config = dict(
    n_kv_head=2,
    qk_norm=False,
    tie_embeddings=True,
    optimizer='adamw',
    beta1=0.9,
    weight_decay=0.061,
    warmup_steps=506,
    final_lr_fraction=0.0,
    seq_len=256,
    dataset='wikipedia_en',
)
Each number is 500 + 40 x the weight over the matrix's rms, rounded and kept within 0 to 999. Layers, rows and columns count from 0. Numbers have three digits each.

# o: layer 9 attention output (transposed), 256x192, rms 0.0734, rows 167-188,231-251, columns 96-191
# v: layer 9 attention value, 128x192, rms 0.0835, rows 104-124, columns 96-191
o167:423483469464554469543507426508541504527533491504579509524520502499474505584486496509542492461417528532535456503535475488476512528477520502512457492422542552471505511506489578494434452492553589506453500472508467531474428467469541509462508560515442496512501463522476544589493496449511470426
o231:508475526490509484426468463505459568454422516555513450488491485571514563494473504432530511518425437517513534539445471457501523456551535486461496413516518461492468519532530493451511503526487563531477500508428522528526501503507426635518574527453521488474561486535525435503565477519531502536
v104:464588477455445514623474494475583470552477510530484459522481539488490477486489543396518443443488489468444397552530587436518479516565516500536460587487500586593527521466465503567461522483554589502516546548510489514530492510545469446478412513463527526521530510495481429539465506489446510467
o168:499407525534472517436492506489436537439453470469483499554508489479575456425480499423464532502513482358445547349422419547456566473493498513499527481500534510450491473501570506521554549476473403492490435508449485457469555522536490504557472490504493445445550550537492546539469520532512494443
o232:476482469569529507511482481534540546531603530541500575528426535515499537472507477617489496581543511510425480514508450567492506558435468456528433434452488485450546528452462512432490442504485459543461478470540482490454498529497578515449469512576479485488436522503467591483508509531506455475
v105:529504519561471398556479462450513483508432441470556518449525516467465488489471563489521479477454473501567476521538514493493517499503543451458476464425478528577434536535500487500468485594506522591490464421482499527528458502511502464524473570531511557500492545474524540549516514505556495545
o169:538493551441474529492572528486574559482511493634549414541471507512542547475507420496525468542486493500418579458485460526501494511481462492503542521463485497494469434499487557461514408466450505525457523523498497498482523514443482494505529521453451420431471507521486466544553494491509493447
o233:523487488441507500509435523459543478564519495598520486527515470521506500444511461566475479529541499504460509476520514554479484578536446539465458483466525525494516488504472479573483547424465549508540457567504517535461482528490562490487500461475509500541536489518398509449505495482501539467
v106:470461499487528544467584526469523443504497467529438496488504480576479515502533488530528525598527559512495472520475501511506523541528539507554560530525472530502512480435498531537482508441518479544503507487560551550485462475466509517455466513488498546532418498498441480577487493556527517507
o170:511581512481541529516499467527579487492555459564527533505596484488546470497512501526444531498468535409483415552488463502535530477468439451474531486470621543497475494506551461516519520497515479446436520533491445431526483486487585474567527457527525502596597548524479480478510527478453419486
o234:585531528532536487436487501537512553469451550516468441475439570470540530539526506470496502474489467569534506572502513471495492484460467510509507447508454434506532497510510518417563477544517530483527511518515498469551518553534460535469458456524522403487527471464482481498583542510453524529
v107:494475517477481512458478470493431513513523531531464474463520498544481422463526520512554461469496468482469485479464493473547560481494528522575526494504499460488531501503520509463528467546512463521525489529447465544437538394539548443524481542471528455556503508499506605455501550538415534450
o171:459530487559484525477508496506446496495517554511479603460489491510528459450453489465465565441505510501548574530492465431465470539564431484491489506513539499549520475480456441481520518530542552517451454470459491488488563478490494499524546436478473488499515496438477480468470396465444539589
o235:506480520504484472465430483493473562513489465528512492491497475489509569472510472451538623509455495578541578540412477479497510470516455492430531488507619502405457496477453501529507490462494456491493539473585521459465540510499412498454544531501552537490473548562487449498508458499544518561
v108:496517391428483559468547461523503475544544452525511486440514519495468532516505491505491526504574568490472538554527468537518486477566476479525421486452476530562534531505525550491512452553456519430463499454506511522519471530473519475454488531489475428491472515502475514542457485529501576497
o172:495478568531463589505482564494492527471569504528455468527542447455550457458456502543521643542463477488510509459500458531570553592485461499496528475510487500480508435484545488510547526457535495518486525518455451458552475543478479540501476523480513493515531520628490527462482503445487462485
o236:493474552464475511476508498456522540503438602498471558465474493515429550529520489526513555528423507495537526507481542490411486446429481464544532472484575544443503492488531575431530423490515471437498520466561524507464566491543503538531529491579469505461464587485453522493485540494459450461
v109:522443499532525480585527563509481484491424488482554486496516456454477497526558492516427523473474471540459533441498453501510510533514533552504536514495553524550583501428540548514489435490526464488475483525461531547560539556469497525530521483461482463501470472518529546550469485458509464499
o173:509482554473559476461535521514476473440487511461482473558515501487567469449487453435489542525530509442519493511508577472503559488477538507498445458487492454455486451448492493546529523470511473443521476497483506447472526469516543563539500496548544497497502485570484500538415464503456556504
o237:407527505493492500451526412483475520495477557531471503521523535551511506477426574494559537466543536495484491525516460469498475493507457500522546529488438471486496471471517505494490534556520521530500522547478468492502545520552521510581549519471543505486488538495530438470497535448491488514
v110:507464521487496523516564437487534528508508458493498541485473593537465525431493581533516484575458433439516474539420562471461500605488539478487489459516523467474518529456505487472561472513516491503505466470435539557488528477558512467532538514561453485513546470540470425547526524513495547545
o174:546523544494495516516457436501528460567577541542491513552507457516516475587480413552427515519394520531462480371534444527524521455533494513411491486547556419400488572538538523515456493489495506520449533482516456527512470540442540453429488476523512483533533540491481547459471479552537486458
o238:532538552562499536483423501405449480526553575681551497503490558524552538476510457566417489450538471497500522452498504486477551496489461461500566504514504556573510516551480490482471469470448540488480439490487462465505529515497510555455477556491447515444503519482452555501554492530491562415
v111:514480508462546458520545506491517597509568518505436524496508528477496489468481525527561504449509523515509460514514488571453539463537490566563464550529469528475402526511480460488561494467548491565541532516468510517522476468475509531435515515453488523452492480534459505474493509479546450498
o175:474487512538480450463428568457483504448489489449548475455497464530500526493496528480485524461515486509504534475474460483435472517454497474499478480518612505493464499487523532557515503489460557499484550404481528541528532568515480437505486465558490496496502453462531461424483453473515569536
o239:506518539507534482488468518532389512495515464509534488567505456547494503493524448483486517492564528554527545530478439465471516538491429508388477446578538461477521522488504470541535508519518498498495475500514502442516519452455459442550494455527508532527538472456541514489564541454487552460
v112:501522420493489478450486568468494577517480445521471429540550560484467560521473565514494476463544469530436468474520539539426474474525537595410526492506494528505449495534478477464471489578477567483501477507524482450569488488386458489497532503508531456530479539538555505463527552502470514507
o176:518490481507552491550566570518466497452485462543498495475500493472447516452502481452566495524543542433516542512550489477496449534466543504562460503434478463518505513465550532477560520436463476528583487506573549514531478514538499531444547460453408476396473518539507479528544507521498518456
o240:545444455470527494474486475525506458471587490569465535547525471484493465464482475426510464493547512431530548437516471459472509544491491474518400548529508536482484605532497492500496519494443446513520431483507481498483460468491482528537504506487488548500510500452524486437439408524574518463
v113:491461439544407540407470532532493457548482486538562475435556485538495492535552457585478530527502507494536508501501527524487441469585446571542490490481507553508440470534556422588448483517493543441492462473590530422603448427540518469413463447488507476526531538475510522552478464559532454554
o177:498538509529522483549521496527487551501532500606569541505623533553506529417477461447482551507528466472559509417518399467508493511349500450473458415428495504555490497452470564439571497472508554513478455479453514581459496555459449461520544548513497491504499568536513511489492553459514519501
o241:521509520519543533510516451473456446489471478344498529526531490568479484467454472406482534541506437548524508452500499469472531510447400482431494417472495456522496510511492489469534479467483485498493494582437529553477570527539503511571548520492451552502561494530470451532547538463499469452
v114:452539547476474466518454469513533496502459624470464532539447467486522445496478446524500482475474568561529485476453515537515483535526498487419396496415508509509458478511475533517448525490456518530484548465505467512377467579566551532552516450514542543483445525545532562501510507522464563441
o178:557490459481538500518544495472485488506467503364564462456494512473522493497442545467504503537496428482483535546480480452576510489502451491524567519568464494540530496495475406536475543525508487452535496486499454484515505465557483532450462531454531537503507489441517424553462464531534431483
o242:459508395504489492569525509535536486500540450393560507459452490518487508464531508551440476518459513471495422486504433556580479524506542483582507523407507496450508471483487526576509513513547499542500575504543462503517433488479491462467419527519485504496465520551412458484435446556519438509
v115:522520488498496574505511491496515414504513468477517576527468493480476477464488496478498517506477536504557535553596565505499497492487553491492509459449455481493503461470546507534494547503484541492447466497464492556454574572537499513509492499509481509497523533483497406519444523484499507513
o179:559530535567501499470443485459573488484523511549411488466529471512523531543483440555530452496502492550477517485408488471537561515554485434505529440546580482447471465509506475531523440498512541525542535426531460497464470493450478465469487480550563516536525501495502503475471494490503523527
o243:499557509586542459509578522480497497497529544430495487484480537506543491462514482542439481490554480500438412455446527484524517466522511476513493536446535515534556456499475430484477456502493555484528480469507515485521462479480530464491510551532452445499476510476504620515555442516505435513
v116:567449527530470572480489439472464476511458498502440599438492547464530484496527503543521536464560466530464580484538536555498516501525434439478525490447479487538566516529530527438550529567448537435516482511509489578499503496497494581566566477542536429554402544470500522510428451550496569467
o180:550532558559455549542514522498475536526521593517540471456526465474523467510451468486553541549457454582558475509495491480497510536528499498456492477494479448414548480414416443471504473439519458516518499473443506438508514497418448512454533526452489460451526507482486395437514490483543515540
o244:538500452449488433502524531532562493471445487544528461495581472521466506499489480447493492496478499510533470533493474438445519467496510437483475514582604489471470454423522485569523510486500496494542509444459459528451470542544497468503526549509542555466520488525422472543498456523505475491
v117:449532558537494483568476475538514505531524501560529475518507516566454496490507620444489532499447542411463478550503496528518497570473494537576511503516563470521538514467481558468529455524492405504531540526548468454498472444500473492450438492545495478510570502567486521478549533442500527471
o181:527489500444450434510456490506484514572526502483515510493422515495445508568420543529460540487457548509444506446525464554477481483559484564502535485584512507461476575588541476456509575507517462515462462527472522490543509498566505407490463539483535510498505482440480546484436528516520464496
o245:485473608460482536488471470465510497574534521504481539455434531511510600555514463541545550521440546528434544509487473529499479522524406446554493447483413508472460494496519506409499449515536462487400438482504549489475523494497530471539548569452489501441451511456514444500550530560471502400
v118:541469522505497520472460520501459504453485506523432565510461451450566589546495579499473472436487424469467514538446536453466585462511480489439477498492508471540390472453448538523497457506463517546501554533542503472545579487564460558561539504485505561527372431492550493454440491499490461484
o182:444490498518493427534563484396493509500471474474491418522441490434445473550517532516544489492499557526515486455539558475519467496542510478524548535509513444502553513485519546517505528510480483485577515503458505546470466478550527500468527536488459487447568500482456465564422462493534520450
o246:487578460456525454495498544556507495507537524602561423545509499493502459451477427511450469516506507592534429523494490563516470601531586453458409520504541505528570610555489461491478544449548509486518459433494450497473380522439474491450467451513626473505575552563483512522435412495545538525
v119:461514580457480589493480554518481486422461478451531550559497572522519455561526472465570460511545504487515455457430484479538514457538457501574485584569534552536468452500500488471446520477423534448540509427450450448505485562450537478448440414536451479502487491463431501532476536485484496487
o183:495470498673537536447500499429497472508571416365476536385522407440534492525502470470538465476487456512552531634526515475522481492475491378404579443532516540480494477532527528551450513504523490539523504508522458557470498480487498522450443522547549454506467459489555494525515479473508530531
o247:546495441500563488509539468563515464508472518257459464534526468549478443497509466551503501514493501539516494515473528497565468539482513503482479514489450480493503523471515498497526561537575481490536530477545509493481516526492483505433477533461502498539444431509513481503512545546452493538
v120:449440467472482499477466455514479487509454569538500488486420473472532519448488440529382552522502448512428441531498544412497456523533478554503453441397515525512616463526566569492475521563530508536543517512516454552474477568562518481411472543418470542463510495485471448544483449500530549463
o184:559490460488503504511555479552495499466486443573512511548485537541512490376474505465499514520533489407490475446474394513514535464495410494447513516532494510540475476483540377458503494449490461438498403575432506429480547436517509486560539461485527450521504471545540474454469540494489485555
o248:494510451545542553608505569501538522561585444507546538499484528536448464491533490532520456547461566568519423518521487604476528517481452472566486470472508484518539474460449513459439408507523502420482421476600563514406473464482593445482481496559545446489430487501456538479501544457581396524
v121:455513447490572448571497516468483568459477594511525555459456535498515503484486476451535576478522451526564551476535482440538517502531534488510493507542482445507479458537504502453515507529495536524464471499504492508440483519499539525476489482546496457525480471490499498518449534566472465469
o185:526505437547449567416533516474547448494395455468481467433525452454536486528493512465515470531473456508477519459469528548516541476464486508494562472504499547488511483472544505549436466434468487489503550523458415493531529537487438528510532476518476506472475506552456416532495438477487528508
o249:501518459475498480470529465509540503482529474491536439537506454475546491529505459517505461540491497524485487542488500513502463547528520514490456490475496488471495527508488437605449525473524519523527567480497487503517471531433457498503503499505497529474511517549447483470490435541496494532
v122:498582450500469460463478537543482572492527422532560424483519506548520501465547520469524562523480511517542527504453429463490450441569520575559460545536560451539562504507532592446572552523563534526456528470489498483461490506533466464580513476467542529501565499550513461512528542473507543473
o186:536513528522531457461471530513421467460452527462453431541463502455531497458511468450529429418525416556515440573517495509434500541623504441562472503478474467451512469522512436588454495448519529458513411487533494498510532468507478523501479426456484525552543476468523525556441374502510518501
o250:465373593467441488484496459418507511530559545428406554490469423500498520515500520524488561433421566512419483389555485516487547510511442475518527480467486535451451511487508444525445460522532459484471518469534524466481562474512504502508508580470463510497448504443506448484478486443514439426
v123:485553510394488512453507536393534440490481485501486521429535509512461529536484495422534532522523489479571549557531483533529517550493504420502374522518496518573507469505549527508413482456431498538534476517451521474444522510496451501508489519483542554524512475519512602479389468442509415441
o187:522434482548422564523418498477521503552484440436522447446454552469543473494457500516470468473460564472439466588496417463516525516468483491525549495533467562522488443513500501467541463509482516554449452574489504529546518498504513500519470527407492499499548474489473474545514497480522487496
o251:498487469453462445497524477517509581551534515413521511537531481570428553509498476532512466549408470538495571593438437486554451484519428493528507504503510391485443497474484460473590523509565457488501507521503498472462516513535529532519519455457509479533453506518448428502512454535448518580
v124:490476429433522478518482539511493468558566441496470440519535497536476504457510506493560448484489537492526500527508501483463439524563575520536497525549509480460538511507482540449456421428488495517520517505547514535512464457471455519502528547483479476462519479458470542480565473508488549499
o188:488520489470527564484510463514526480495489508486425545521576504512533459498453512462514530493549504485510540509501432505456471498556490481517469518516498548506475518481593465593545530524473546583533464520522480506515515497479603416490465482539502513583554553545499492556406445483504457494